python train.py --num_hidden_layers=11 --hidden_size=640 --head_dim=64 --intermediate_size=1728 --hidden_act="swiglu" --rope_fraction=0.5 --init_std_o=0.0259 --init_std_down=0.0299 --doc_mask=true --train_tokens=463700000
Each number is 50 + 10 x the weight over its row's rms, rounded and kept within 0 to 99. Layers, rows and columns count from 0. The size before them is the row's rms in percent of the matrix's.

# gate: layer 4 MLP gate, 1728x640, rms 0.0299, rows 1384-1418, columns 320-383
# up: layer 4 MLP up, 1728x640, rms 0.0299, rows 1384-1418, columns 320-383
# down: layer 4 MLP down (transposed), 1728x640, rms 0.0299, rows 1384-1418, columns 320-383
gate1384 107:47 41 42 69 56 58 62 52 37 59 45 53 69 51 52 45 56 58 55 30 62 64 43 36 48 45 46 44 57 54 33 44 49 57 28 54 61 54 41 41 24 41 54 49 63 43 62 56 36 55 44 60 59 53 46 65 60 41 40 54 75 41 55 61
up1384 104:55 39 76 31 50 67 30 51 48 48 39 45 38 43 38 61 41 49 50 56 52 47 53 53 61 59 54 54 42 50 53 52 51 57 81 53 38 51 52 54 58 46 45 60 36 59 47 37 61 34 67 43 53 70 52 48 40 59 48 38 42 59 55 29
down1384 106:41 71 37 30 54 63 49 40 40 36 34 60 53 39 48 37 48 38 46 46 36 44 52 58 52 45 57 59 42 36 39 39 31 57 69 46 34 46 52 54 45 71 49 43 40 39 36 62 40 57 57 42 49 57 57 36 56 37 46 73 44 49 37 34
gate1385 099:37 50 43 61 44 56 63 48 45 52 39 54 63 77 32 45 53 34 57 55 58 50 61 54 48 34 50 53 44 53 57 47 56 55 49 54 40 37 73 34 30 50 49 64 68 49 46 43 55 60 50 50 63 45 28 51 48 50 46 60 27 60 55 31
up1385 101:55 43 81 35 52 49 37 72 69 49 40 59 40 51 44 44 53 46 42 52 61 32 21 66 59 41 51 56 53 24 67 33 43 46 50 49 51 51 67 56 28 19 60 44 66 47 48 53 45 58 51 63 41 34 32 37 46 41 62 36 56 43 57 44
down1385 106:51 56 59 39 56 63 45 52 54 50 38 63 27 51 66 37 56 53 41 26 55 54 50 42 60 61 54 53 41 37 50 42 52 67 59 58 49 60 63 64 52 43 62 54 34 36 41 47 41 61 60 63 52 38 33 49 53 34 68 67 49 50 44 49
gate1386 095:55 75 36 55 39 48 55 63 60 63 58 60 62 58 46 57 42 56 60 57 52 60 57 43 58 51 37 51 53 39 48 65 55 40 51 47 51 43 61 45 44 49 59 47 54 59 45 68 44 62 64 51 36 50 50 57 54 63 52 60 46 34 45 43
up1386 100:35 50 48 38 70 52 63 53 63 52 58 40 43 64 48 33 55 59 41 48 41 56 34 35 58 37 50 49 41 50 62 45 35 47 24 44 58 51 44 50 37 55 40 41 44 58 59 49 54 38 40 56 37 60 52 57 58 36 50 43 40 46 45 57
down1386 097:54 30 71 37 52 61 54 56 74 51 50 32 57 50 45 58 56 44 36 53 57 48 43 49 40 50 32 40 47 49 66 55 54 36 36 57 38 35 46 28 55 39 49 44 51 52 34 52 46 55 55 52 34 56 38 39 44 36 47 33 63 49 46 46
gate1387 100:53 54 48 54 59 42 55 55 54 50 41 60 58 42 42 41 45 41 65 45 57 41 57 65 45 56 50 33 65 30 65 54 42 41 37 39 42 55 40 52 51 71 58 51 51 53 59 68 44 36 58 47 47 59 46 51 81 55 40 40 28 55 62 44
up1387 100:51 39 48 36 40 43 57 65 56 69 40 35 53 52 55 67 58 38 42 33 54 49 41 63 44 44 49 61 37 51 44 43 37 42 64 71 49 42 61 42 52 39 38 48 45 52 71 48 53 52 52 37 50 45 46 59 43 31 32 60 44 44 61 42
down1387 101:49 34 48 61 56 40 54 28 31 52 53 48 39 47 53 50 62 46 40 59 59 52 44 44 51 41 69 39 69 60 53 54 59 54 52 55 41 43 34 43 37 58 41 44 50 45 49 48 45 50 52 36 46 43 56 46 50 57 47 59 54 49 44 39
gate1388 103:42 50 46 68 31 41 44 44 34 64 43 57 37 47 42 45 58 73 50 61 59 57 57 43 43 63 46 32 67 59 54 49 51 55 42 49 44 25 46 54 62 36 60 56 45 67 57 38 55 44 38 54 41 50 60 59 54 53 53 40 67 51 71 50
up1388 103:32 52 52 59 50 39 54 56 41 50 53 53 51 40 45 43 58 48 67 45 44 57 45 36 36 53 74 39 41 65 46 44 43 65 40 58 36 53 44 45 59 34 45 59 62 38 59 38 77 38 51 41 53 58 43 58 58 63 70 48 57 45 59 54
down1388 101:57 45 47 40 38 67 46 48 51 42 44 59 62 50 52 53 70 62 48 68 49 55 39 41 36 62 53 45 41 47 48 46 46 64 43 51 47 36 54 36 42 35 75 69 58 44 56 47 58 39 40 65 68 54 42 37 25 56 57 46 74 60 56 51
gate1389 107:47 71 39 36 55 54 63 67 60 49 55 51 50 63 41 66 59 50 60 45 51 58 44 48 46 60 37 56 51 70 68 74 31 31 74 58 67 53 45 41 76 43 46 73 53 53 33 52 34 45 53 50 75 52 53 66 51 44 52 54 46 57 44 43
up1389 107:56 49 68 62 59 48 28 52 51 36 52 48 46 37 58 43 33 50 52 65 42 54 44 51 46 40 56 32 61 57 39 36 47 53 36 47 42 43 61 43 42 44 42 49 57 30 43 51 42 43 47 59 27 45 70 34 60 38 41 53 38 60 45 53
down1389 109:50 54 57 59 41 33 52 39 27 50 71 51 38 55 68 54 65 56 43 55 46 51 43 32 59 42 34 57 56 56 47 45 46 50 43 49 49 47 54 38 42 50 55 58 45 35 51 61 64 56 70 49 49 47 38 31 33 65 50 39 67 28 41 55
gate1390 108:52 30 58 49 50 46 57 55 60 21 47 39 63 66 67 55 56 39 48 59 60 73 43 45 58 55 41 52 37 45 70 41 60 48 48 66 50 48 52 41 54 28 44 42 56 33 61 43 42 68 75 47 39 61 56 58 46 37 46 42 55 47 47 58
up1390 103:58 33 61 42 32 49 58 55 61 43 52 33 49 50 43 57 65 30 66 52 59 54 43 46 56 60 50 59 49 54 48 56 68 61 51 65 45 46 40 44 70 58 49 48 61 59 49 55 45 47 35 59 49 51 48 52 51 62 67 50 48 59 36 49
down1390 098:72 48 55 57 53 38 47 55 69 35 31 56 34 35 52 47 41 49 42 51 32 46 25 46 76 48 40 69 73 51 67 34 52 48 37 58 56 42 57 60 43 52 34 50 48 45 36 76 33 47 48 44 25 42 70 45 50 49 49 43 37 47 57 52
gate1391 097:52 42 41 54 58 51 43 37 47 42 43 56 43 38 83 35 45 71 49 47 39 46 65 52 61 65 53 57 46 63 40 52 59 52 55 58 37 36 52 57 32 56 44 55 48 35 48 54 60 40 53 60 67 53 47 61 39 48 39 52 48 57 39 45
up1391 099:41 53 46 59 65 42 40 52 66 56 40 42 49 50 49 67 50 58 43 49 52 61 46 49 44 62 48 60 50 39 63 59 66 51 41 47 65 47 54 52 44 47 52 53 42 54 57 53 50 34 49 51 55 49 54 60 69 54 63 51 55 42 50 44
down1391 100:53 55 39 67 53 40 30 47 53 50 66 39 51 60 36 60 67 58 38 52 27 39 50 39 45 58 60 59 42 59 42 50 52 55 44 45 52 44 47 66 61 40 44 51 51 59 45 38 46 41 57 59 70 53 38 60 44 47 52 43 73 53 56 36
gate1392 100:49 65 53 29 43 66 56 64 54 48 43 41 69 50 66 29 48 49 36 48 53 36 45 39 48 47 51 62 57 53 60 28 50 43 49 58 36 48 46 64 44 33 50 49 35 59 60 49 54 41 52 52 35 41 46 68 46 44 59 49 43 53 60 49
up1392 102:34 64 60 37 40 49 40 74 62 65 56 52 66 48 59 48 56 59 61 56 30 55 33 40 50 52 29 51 68 47 34 55 75 39 71 44 49 38 38 42 46 58 46 54 40 63 65 53 50 42 31 60 36 35 31 54 36 43 69 28 44 43 53 39
down1392 102:26 44 55 63 65 35 31 46 70 45 52 51 50 46 40 53 53 51 48 49 53 55 68 63 51 60 45 43 52 52 41 62 36 48 61 43 56 54 50 64 49 34 51 52 46 45 76 52 58 57 49 40 46 41 62 75 48 63 58 40 60 30 31 69
gate1393 100:50 65 44 66 41 55 61 54 40 62 63 61 47 52 54 54 43 34 69 55 57 54 42 65 51 35 56 40 44 44 44 74 55 73 58 17 45 57 66 47 49 53 42 42 34 56 46 49 42 39 52 39 44 55 36 57 42 40 38 41 63 46 61 54
up1393 097:52 54 48 47 42 59 53 38 44 56 72 36 56 69 54 47 36 34 39 64 56 64 39 50 54 63 53 42 45 51 57 62 41 62 63 33 38 56 35 40 53 53 50 40 54 73 56 66 37 57 69 52 46 41 48 49 54 56 42 51 69 71 55 48
down1393 103:37 52 43 55 46 52 34 38 41 64 65 45 50 50 74 30 65 48 49 52 43 53 44 43 48 59 45 39 08 50 44 58 56 58 60 37 67 54 46 40 64 59 48 55 51 55 49 61 28 54 43 36 46 49 53 53 37 53 60 58 74 66 68 54
gate1394 103:44 58 53 49 72 57 58 47 57 40 51 45 40 46 46 56 51 54 63 66 51 30 65 49 41 59 50 54 36 59 54 49 56 43 67 73 57 44 54 41 35 56 47 52 41 58 52 45 59 43 34 47 58 42 50 57 26 50 58 47 43 40 52 42
up1394 099:51 48 25 43 57 52 37 55 38 57 46 44 50 55 71 47 59 35 44 54 64 49 26 57 43 62 64 40 52 43 49 52 41 45 43 48 51 62 54 56 72 42 56 59 58 52 50 58 39 54 72 33 44 42 48 56 59 50 52 46 61 55 46 73
down1394 102:37 47 48 51 54 47 32 65 37 59 52 46 45 62 54 41 50 57 39 44 68 57 38 49 50 39 45 47 59 52 43 57 60 61 61 45 50 72 37 51 60 56 65 66 41 41 45 57 42 51 52 50 56 57 42 40 30 52 46 60 56 39 40 38
gate1395 106:43 53 48 53 43 46 59 51 41 42 58 59 43 60 47 47 50 46 45 41 64 51 51 47 45 65 44 37 49 54 47 51 56 44 57 48 45 55 66 52 32 41 49 50 62 54 57 45 43 52 64 39 52 60 61 51 56 49 40 46 41 65 39 53
up1395 103:56 54 40 53 53 63 55 62 60 40 55 45 51 46 46 50 59 44 63 50 55 59 49 44 56 71 42 57 30 46 68 43 68 31 47 57 48 58 58 47 38 56 62 46 57 55 45 36 42 57 52 38 49 54 45 58 53 65 35 36 52 64 47 47
down1395 109:51 55 39 52 52 38 43 43 31 39 43 49 53 67 52 52 46 55 43 44 43 32 40 31 34 50 47 50 59 51 65 41 57 47 48 46 57 55 41 51 44 57 56 49 47 62 33 36 41 60 46 42 41 40 60 55 54 73 49 47 49 52 48 52
gate1396 093:58 42 49 52 44 58 55 34 50 52 61 40 45 58 44 45 59 51 45 64 36 56 46 52 36 64 47 63 60 46 56 50 52 52 46 46 31 36 42 58 51 37 65 57 49 41 40 56 59 45 55 54 50 46 52 46 69 17 51 47 60 35 56 45
up1396 096:48 49 55 29 47 54 45 52 42 46 37 43 45 70 46 52 45 46 43 51 44 32 56 53 47 39 47 55 45 39 65 49 51 33 40 41 76 64 67 35 41 46 59 33 62 63 55 48 43 65 47 40 47 42 65 40 47 65 36 37 38 62 44 43
down1396 094:52 47 60 42 46 58 61 46 52 62 52 63 55 54 55 50 30 34 27 37 53 48 35 56 41 54 44 46 40 48 48 45 54 44 42 50 49 50 40 50 30 41 40 36 63 57 35 54 34 59 58 67 61 43 66 52 49 31 43 66 40 50 32 52
gate1397 101:55 39 29 37 38 39 47 58 36 64 62 26 49 60 73 46 40 38 52 40 63 43 41 51 51 37 58 65 59 46 57 47 34 35 37 52 46 61 36 47 56 52 44 39 43 55 33 60 69 35 56 60 62 43 37 53 42 46 47 63 38 47 65 48
up1397 100:61 50 52 52 52 50 68 67 43 54 62 49 63 58 67 59 41 47 50 65 69 28 34 48 51 51 45 69 52 50 69 39 42 36 51 70 48 33 51 52 50 62 60 36 41 55 57 36 54 52 53 30 55 54 46 68 39 48 51 47 47 47 48 48
down1397 101:52 39 33 61 67 56 43 56 48 57 45 34 44 49 52 54 46 41 55 38 61 42 58 65 53 54 46 38 42 52 65 60 38 43 57 56 54 41 68 63 64 55 50 35 63 45 61 63 48 64 63 53 49 36 60 46 57 68 31 49 44 36 52 64
gate1398 107:37 58 37 65 62 44 48 57 47 40 56 58 39 49 62 47 59 48 63 53 46 56 49 47 55 54 59 49 51 55 50 51 51 52 58 33 46 60 50 37 57 41 41 68 51 69 41 54 56 53 57 56 54 61 41 42 46 42 27 53 58 42 45 48
up1398 108:58 40 54 44 51 73 51 51 42 55 50 41 59 72 42 61 41 33 44 44 51 51 46 38 49 61 48 48 52 40 35 63 54 52 46 54 38 43 51 51 53 40 58 51 55 48 39 37 38 39 49 31 40 30 71 65 43 50 62 32 47 49 55 48
down1398 107:59 60 48 41 61 58 53 39 51 60 47 52 46 50 45 56 36 45 54 48 35 49 46 52 49 45 37 40 43 46 39 52 74 31 41 63 49 42 54 54 45 46 71 46 52 51 53 38 45 46 52 45 55 41 51 40 43 51 58 31 64 38 55 33
gate1399 106:59 46 53 55 43 50 30 52 51 64 42 41 54 43 47 69 48 48 52 42 56 56 31 58 55 49 56 54 55 67 56 60 59 41 44 43 28 27 44 38 57 43 36 58 62 61 56 63 59 36 62 39 55 60 62 59 34 71 49 47 69 40 21 47
up1399 102:57 41 44 46 46 61 35 56 39 63 41 44 54 40 47 64 48 30 48 53 36 36 49 60 56 56 62 35 64 45 56 71 49 46 53 48 56 39 52 67 63 51 42 38 57 56 52 54 47 56 73 33 36 37 45 35 39 58 52 55 52 51 66 82
down1399 105:32 70 42 52 38 44 59 61 40 53 53 54 43 52 57 49 34 46 26 43 29 44 52 63 20 64 67 61 52 51 40 62 54 46 57 52 60 44 47 41 37 57 51 48 73 55 57 41 43 47 59 26 71 75 47 47 46 48 56 45 55 82 46 54
gate1400 099:28 63 31 47 53 26 42 50 57 39 56 53 66 55 61 32 47 45 43 57 53 74 64 65 42 53 38 46 72 50 63 69 53 38 55 54 58 72 52 53 33 40 42 41 61 42 43 66 61 41 39 56 46 59 55 46 28 45 61 78 31 35 54 42
up1400 099:56 34 53 71 54 51 62 62 41 57 57 56 51 62 47 59 26 60 58 34 43 41 50 49 57 66 50 50 40 49 47 45 42 56 42 61 53 45 44 46 37 53 43 48 53 46 45 55 58 46 69 36 53 46 53 43 54 54 28 44 68 68 39 60
down1400 103:52 50 49 56 42 53 72 58 52 66 56 47 47 64 43 51 43 53 46 37 28 59 59 44 60 62 62 52 53 50 50 49 45 60 52 50 49 52 41 41 39 41 50 39 48 47 56 51 58 41 61 36 48 68 47 55 54 48 47 43 37 53 37 74
gate1401 091:55 58 41 54 38 61 40 60 54 50 45 65 57 30 51 41 51 59 30 42 39 61 49 59 65 43 46 45 52 29 49 35 55 50 63 57 39 66 60 43 42 42 61 56 45 45 43 56 54 65 40 53 41 35 66 50 47 36 37 52 38 50 39 52
up1401 090:48 62 54 64 45 51 43 67 50 71 66 38 67 57 25 50 53 51 65 43 39 57 45 50 54 34 51 43 55 65 49 61 58 55 34 58 50 50 27 40 63 49 47 57 34 49 43 45 40 43 42 63 48 58 53 42 60 63 40 48 47 56 54 50
down1401 085:58 39 41 43 43 67 53 45 47 35 68 51 50 62 49 55 31 76 50 24 40 58 53 63 58 42 51 51 46 44 58 36 53 49 67 52 16 52 58 44 61 50 50 48 50 68 48 51 44 51 41 53 38 56 36 46 66 62 50 66 34 46 39 47
gate1402 102:51 67 59 53 47 21 58 50 60 49 57 37 48 61 55 47 38 56 62 64 60 42 48 32 54 66 57 34 60 51 44 55 49 36 40 48 41 58 60 57 56 51 52 35 67 44 61 58 41 49 41 29 46 36 54 50 50 57 52 58 40 51 63 51
up1402 098:57 44 49 39 42 46 62 53 53 48 61 58 54 38 67 50 60 50 50 39 45 60 60 39 58 49 47 56 40 56 55 36 60 30 59 46 45 31 42 48 63 52 49 46 38 76 41 38 64 51 58 46 41 54 63 65 53 56 47 37 53 45 47 59
down1402 099:58 40 43 63 44 44 52 54 51 44 62 49 60 46 27 54 57 46 54 28 40 70 38 37 61 52 50 51 46 45 53 71 49 37 67 47 29 43 50 53 58 36 40 57 56 58 57 47 64 28 48 52 48 45 39 63 57 55 35 52 74 65 25 64
gate1403 102:46 62 48 55 37 64 67 40 57 54 63 77 61 43 56 40 32 26 42 54 66 58 66 31 72 53 42 55 46 47 55 55 68 48 62 64 33 62 54 73 49 58 48 64 52 60 63 68 53 40 49 59 53 56 57 40 54 41 60 50 49 47 51 30
up1403 105:52 53 58 42 40 62 42 43 50 45 35 50 51 40 46 64 50 59 53 59 60 62 41 53 44 47 54 53 60 40 49 57 37 33 52 41 42 55 48 56 43 41 47 53 44 64 51 61 52 47 44 32 64 53 57 38 47 69 48 62 42 48 52 49
down1403 103:60 53 49 58 42 53 47 55 41 58 51 47 57 53 56 56 47 60 59 41 43 55 73 58 46 46 41 62 41 51 60 56 38 50 43 54 60 43 66 62 52 45 54 43 80 48 49 45 48 48 53 39 46 47 48 41 77 56 51 51 52 61 74 50
gate1404 101:35 51 43 36 63 47 45 77 41 42 49 49 57 38 60 51 47 50 53 49 57 49 48 45 41 63 52 55 44 41 58 55 36 59 42 49 45 49 52 49 44 52 61 40 48 39 25 51 55 50 64 47 45 14 36 48 60 42 54 39 46 45 44 32
up1404 103:61 37 59 56 47 68 48 42 51 43 48 49 61 38 68 39 35 54 53 36 60 52 32 58 55 51 65 50 59 56 64 63 50 66 55 33 54 35 58 43 65 48 41 44 32 45 54 54 67 42 45 50 63 42 61 54 27 58 77 48 50 28 41 64
down1404 097:54 61 64 57 32 56 39 57 45 46 52 55 60 52 43 46 51 51 45 50 46 36 60 69 42 59 57 51 61 66 53 51 59 66 44 42 56 44 32 47 35 52 41 42 57 42 38 54 51 51 51 51 52 59 45 48 47 62 43 59 55 40 59 26
gate1405 096:30 60 56 44 52 51 63 18 55 55 55 29 63 56 41 42 67 71 42 47 39 43 43 64 57 66 49 51 39 48 43 47 38 54 61 48 59 39 42 35 68 52 55 48 54 49 63 32 51 41 49 53 65 55 58 47 41 54 49 60 48 42 42 67
up1405 096:33 54 35 41 61 60 69 46 48 49 46 56 39 65 57 49 49 54 53 57 38 37 49 54 49 60 38 51 45 51 46 54 53 34 46 42 64 47 54 63 60 50 34 60 64 49 31 33 47 41 54 50 56 54 54 60 46 74 54 41 54 65 56 68
down1405 096:60 45 59 53 54 49 44 62 46 35 49 45 63 51 63 58 35 37 47 67 72 37 29 41 63 46 43 71 52 44 61 60 69 47 35 46 50 37 55 64 42 52 43 51 63 39 61 51 50 49 51 54 36 60 49 57 51 47 67 40 49 54 49 38
gate1406 100:56 44 44 38 49 41 51 48 43 46 57 39 50 36 57 56 56 72 50 47 50 42 33 45 62 55 50 46 52 30 43 44 54 47 43 66 39 53 64 63 64 47 32 64 37 59 42 51 32 47 32 36 49 46 31 59 54 52 47 53 45 49 57 48
up1406 098:55 46 50 48 64 48 51 58 50 58 62 45 62 45 38 53 42 46 33 66 51 57 39 39 57 37 60 65 58 44 50 49 45 37 71 53 57 54 60 62 58 63 36 55 40 49 35 40 41 56 55 32 50 55 24 56 56 54 27 41 47 49 28 35
down1406 095:69 56 35 44 58 49 51 47 47 41 60 50 62 47 55 44 70 58 57 45 58 52 52 56 70 60 44 57 56 28 47 51 61 58 54 63 42 41 61 49 61 52 43 59 35 56 33 64 61 39 50 41 48 43 59 61 49 65 39 39 48 33 52 33
gate1407 100:40 39 54 55 47 54 63 38 42 73 52 42 47 56 50 37 47 57 41 61 46 35 76 48 52 64 58 40 44 58 27 49 43 54 60 63 50 45 56 60 42 36 51 59 52 54 48 56 27 39 59 44 38 58 65 52 52 48 60 60 55 53 45 63
up1407 101:55 57 43 55 55 73 58 50 57 63 38 40 54 41 70 52 57 40 33 53 58 80 23 70 36 48 56 57 38 67 30 72 56 43 62 54 58 61 39 50 47 55 34 48 47 45 45 67 60 38 34 51 47 38 41 52 54 61 59 45 66 57 66 42
down1407 107:51 62 53 51 56 55 57 53 59 52 47 54 52 23 47 48 28 34 52 59 69 58 58 54 50 51 43 55 40 47 57 48 47 53 52 55 35 66 50 61 68 48 43 39 48 66 44 49 53 27 25 60 50 50 41 51 59 60 54 61 65 43 62 50
gate1408 109:44 47 49 63 58 64 47 55 56 47 57 50 63 58 59 32 50 54 56 59 54 46 64 45 49 72 51 56 61 46 51 56 47 22 30 50 51 59 47 45 68 34 50 57 46 31 52 49 44 61 41 53 49 49 42 60 46 42 43 36 47 57 50 44
up1408 107:44 43 57 64 61 37 46 55 66 56 55 44 64 56 49 45 59 62 62 52 52 36 57 54 57 68 52 50 63 38 56 46 36 30 41 38 56 46 45 51 73 58 46 61 25 40 66 44 36 42 54 61 49 46 62 74 50 40 52 43 56 53 71 54
down1408 105:38 43 68 60 57 44 36 43 53 39 56 38 61 47 43 35 52 60 56 57 54 42 55 43 48 57 50 50 31 46 57 69 34 42 54 50 41 59 45 58 40 53 52 51 57 37 59 65 45 38 22 55 41 60 44 59 56 47 44 60 37 59 34 48
gate1409 100:61 46 48 45 24 49 60 49 55 61 68 49 43 61 35 47 61 35 45 45 50 50 51 53 52 46 69 45 56 59 44 48 66 51 52 50 43 55 55 41 40 29 57 36 39 50 53 58 45 47 68 51 66 39 51 53 48 47 53 55 49 56 45 44
up1409 102:60 50 44 44 34 55 47 48 49 35 68 49 54 51 52 47 53 38 46 64 42 55 60 37 43 54 52 61 59 55 42 26 58 57 40 44 76 65 47 53 32 55 48 34 58 53 48 56 44 60 47 55 47 38 53 57 48 60 40 53 39 52 43 57
down1409 103:58 26 44 52 54 43 50 39 42 45 35 42 58 55 36 59 43 54 42 43 28 52 52 51 50 49 46 85 62 52 45 49 71 45 35 55 42 56 59 42 35 53 39 45 63 46 55 49 57 60 55 59 43 62 74 34 39 45 47 42 33 50 38 52
gate1410 098:52 54 53 56 52 60 56 43 46 43 43 63 48 55 60 48 44 47 36 37 31 40 50 57 55 46 48 36 39 50 37 52 44 35 59 44 54 56 57 46 56 64 31 34 57 62 51 76 30 32 51 53 33 59 61 46 67 49 65 37 51 23 60 59
up1410 098:60 50 59 58 32 34 43 35 40 43 42 29 73 52 48 57 57 64 56 62 49 42 52 46 48 58 50 48 47 61 51 44 40 71 57 53 48 47 57 47 50 52 51 36 52 38 50 40 54 60 61 56 61 47 47 42 57 67 42 50 63 65 50 56
down1410 100:46 48 59 55 51 44 64 53 66 42 54 38 59 47 43 47 50 63 48 32 55 58 43 50 57 59 33 58 66 59 51 50 62 66 70 44 43 61 33 25 46 52 54 20 50 72 44 60 68 44 29 63 68 64 40 62 41 54 47 48 35 43 66 56
gate1411 101:55 43 55 69 40 51 66 44 39 64 55 48 42 65 41 53 63 52 57 45 37 49 50 51 64 42 73 47 59 51 43 51 49 75 59 53 43 54 69 41 46 51 39 36 30 52 50 46 67 67 51 54 59 51 52 51 45 49 67 52 49 47 65 41
up1411 100:50 54 52 53 56 73 51 40 50 41 42 63 48 57 55 46 29 37 40 42 52 45 39 35 52 48 49 55 46 50 39 53 33 53 52 36 48 54 55 57 55 32 68 59 36 55 38 36 47 36 47 35 41 56 46 66 36 49 53 55 64 40 52 60
down1411 102:41 59 52 57 35 66 51 60 62 47 37 29 59 67 55 36 19 53 61 38 61 64 58 45 40 47 44 65 53 43 51 50 49 40 54 53 58 71 64 63 47 58 58 53 58 54 42 56 48 50 35 66 70 46 71 47 45 42 38 44 49 43 53 52
gate1412 096:34 60 54 45 51 32 47 67 49 40 43 44 39 48 59 48 53 51 57 43 59 38 62 51 55 40 52 40 37 56 58 45 38 55 33 42 64 58 57 57 32 65 43 65 43 48 41 54 57 52 59 41 40 46 28 45 53 33 51 42 51 29 64 48
up1412 096:46 47 35 55 54 29 42 69 57 33 50 44 37 27 52 45 55 64 55 63 38 51 45 46 58 41 54 65 55 63 59 52 44 43 42 45 66 65 61 41 49 48 44 51 55 40 44 59 62 48 48 56 38 52 36 49 45 31 40 62 40 41 48 43
down1412 098:50 43 52 60 53 51 53 61 60 54 56 60 57 47 68 49 43 57 36 62 61 54 52 47 65 56 51 64 49 56 47 45 51 30 44 53 49 68 56 55 48 45 50 37 51 40 33 54 64 43 50 78 57 41 47 35 40 35 42 61 43 34 38 44
gate1413 102:39 60 50 48 66 53 55 59 29 39 35 71 46 45 54 58 43 45 39 40 64 52 48 60 27 59 50 49 44 39 46 47 40 60 69 65 51 49 45 55 59 49 41 50 41 65 51 56 47 55 40 63 46 50 67 63 47 53 46 50 60 39 51 56
up1413 102:58 43 74 55 37 56 49 42 57 46 57 51 57 67 51 49 48 68 71 55 36 33 33 44 71 49 52 44 63 57 51 63 59 40 59 55 46 49 51 53 36 49 38 62 40 52 64 54 54 55 41 48 49 44 36 46 46 61 38 70 34 75 55 45
down1413 104:52 45 62 49 44 41 39 48 46 51 72 55 56 66 42 59 52 41 49 48 61 45 49 51 66 61 32 57 48 37 46 62 37 52 45 75 60 48 38 42 39 52 50 55 41 43 48 54 50 51 48 24 68 52 52 57 34 48 49 53 46 64 64 46
gate1414 098:52 41 48 49 52 45 56 54 62 69 53 59 42 57 47 52 59 49 35 48 61 64 52 32 49 53 60 53 41 42 47 59 55 39 52 55 50 48 44 64 49 42 43 46 56 53 36 50 50 60 65 59 43 56 45 53 50 38 50 62 53 47 51 40
up1414 102:49 41 46 37 64 35 42 60 60 55 52 43 57 61 57 62 45 49 38 52 52 62 52 47 62 59 63 44 70 49 45 57 57 50 55 47 60 53 47 27 49 63 34 57 55 48 57 35 11 57 65 52 49 34 55 58 46 59 58 44 48 49 59 53
down1414 097:49 56 45 59 45 47 73 64 46 55 59 38 54 38 48 51 40 46 63 55 49 68 47 43 60 46 44 32 42 59 50 53 24 68 51 51 42 56 47 57 59 63 57 47 58 50 42 39 47 50 69 64 38 61 59 52 40 37 52 38 47 45 46 50
gate1415 105:35 44 69 55 42 47 72 48 34 48 57 44 38 55 59 64 43 42 38 48 63 46 40 30 44 42 42 39 53 45 51 65 64 57 56 44 52 69 59 50 48 60 57 59 48 58 54 64 60 53 51 59 28 49 53 52 33 44 50 41 40 46 45 46
up1415 102:58 47 46 57 51 60 49 46 37 46 41 45 46 62 41 56 49 46 85 45 62 41 41 60 68 59 42 57 42 54 42 40 51 46 48 51 40 55 41 72 63 58 41 64 48 53 50 58 34 65 55 56 52 40 43 54 56 55 54 52 57 62 47 56
down1415 107:67 48 44 43 75 52 63 66 38 47 57 54 62 40 48 50 41 28 42 41 54 47 43 54 63 34 54 56 49 53 48 53 42 56 56 58 54 42 46 49 62 45 60 62 58 57 56 51 43 56 53 58 63 49 41 53 57 47 35 57 54 34 54 69
gate1416 099:33 43 46 53 64 61 60 54 49 57 64 38 61 48 41 43 60 73 47 16 46 50 65 26 49 41 49 58 59 64 51 57 53 31 48 30 64 45 67 46 53 47 61 36 55 60 56 52 47 47 50 56 36 57 57 62 37 52 49 50 43 48 50 45
up1416 095:35 39 51 58 43 33 53 40 55 59 46 57 60 58 41 37 46 53 44 56 50 62 50 31 65 59 44 61 66 57 50 41 51 40 23 49 77 63 48 26 59 52 46 55 61 68 53 44 34 48 67 55 58 39 61 64 50 40 46 41 36 50 47 32
down1416 098:52 50 47 41 52 45 52 54 45 53 60 56 55 47 53 49 36 32 50 54 45 48 36 32 44 67 63 37 51 54 50 33 54 43 43 62 55 58 36 59 43 57 57 51 51 54 53 46 46 44 38 50 51 63 56 45 47 66 62 37 33 37 47 39
gate1417 100:54 47 61 39 43 54 50 49 55 61 48 47 71 41 68 36 50 55 56 33 30 55 31 41 32 45 49 47 58 32 39 50 55 53 51 61 26 56 53 60 49 42 45 49 43 58 47 54 55 61 34 55 62 53 35 38 53 56 34 52 25 54 49 50
up1417 099:57 51 52 53 43 37 57 53 54 57 57 48 46 56 47 49 52 46 45 66 50 38 45 73 51 44 46 52 33 50 50 59 55 49 47 35 64 42 50 44 52 43 46 60 46 48 49 54 55 82 51 58 48 54 36 62 43 33 64 41 53 64 49 38
down1417 099:71 59 57 50 52 53 56 50 49 55 54 69 49 37 39 63 55 58 51 46 50 49 51 63 70 46 52 53 46 53 53 49 65 48 59 46 51 55 46 57 60 67 54 39 54 73 43 43 52 27 54 57 45 54 35 43 48 54 62 62 23 56 58 45
gate1418 096:48 51 46 60 47 46 39 42 51 38 20 50 44 38 55 42 40 39 73 57 36 39 52 43 38 35 31 37 33 54 42 45 46 39 62 52 49 58 62 54 56 32 49 51 38 40 55 46 64 57 46 68 44 43 57 57 47 69 53 52 63 44 55 50
up1418 093:62 47 59 39 44 57 53 44 32 50 70 45 50 48 43 41 62 60 41 48 49 51 36 45 53 63 56 61 51 46 29 41 56 60 66 60 57 33 63 53 59 48 55 53 75 59 32 49 43 56 46 49 60 53 49 38 38 51 41 61 58 59 58 47
down1418 097:60 45 50 59 39 55 43 52 49 54 51 39 41 55 44 61 57 41 28 54 63 51 43 44 47 19 43 54 67 42 48 48 50 60 47 51 60 44 45 56 42 57 41 51 53 65 53 62 52 49 54 75 50 48 56 43 63 45 46 47 48 45 49 48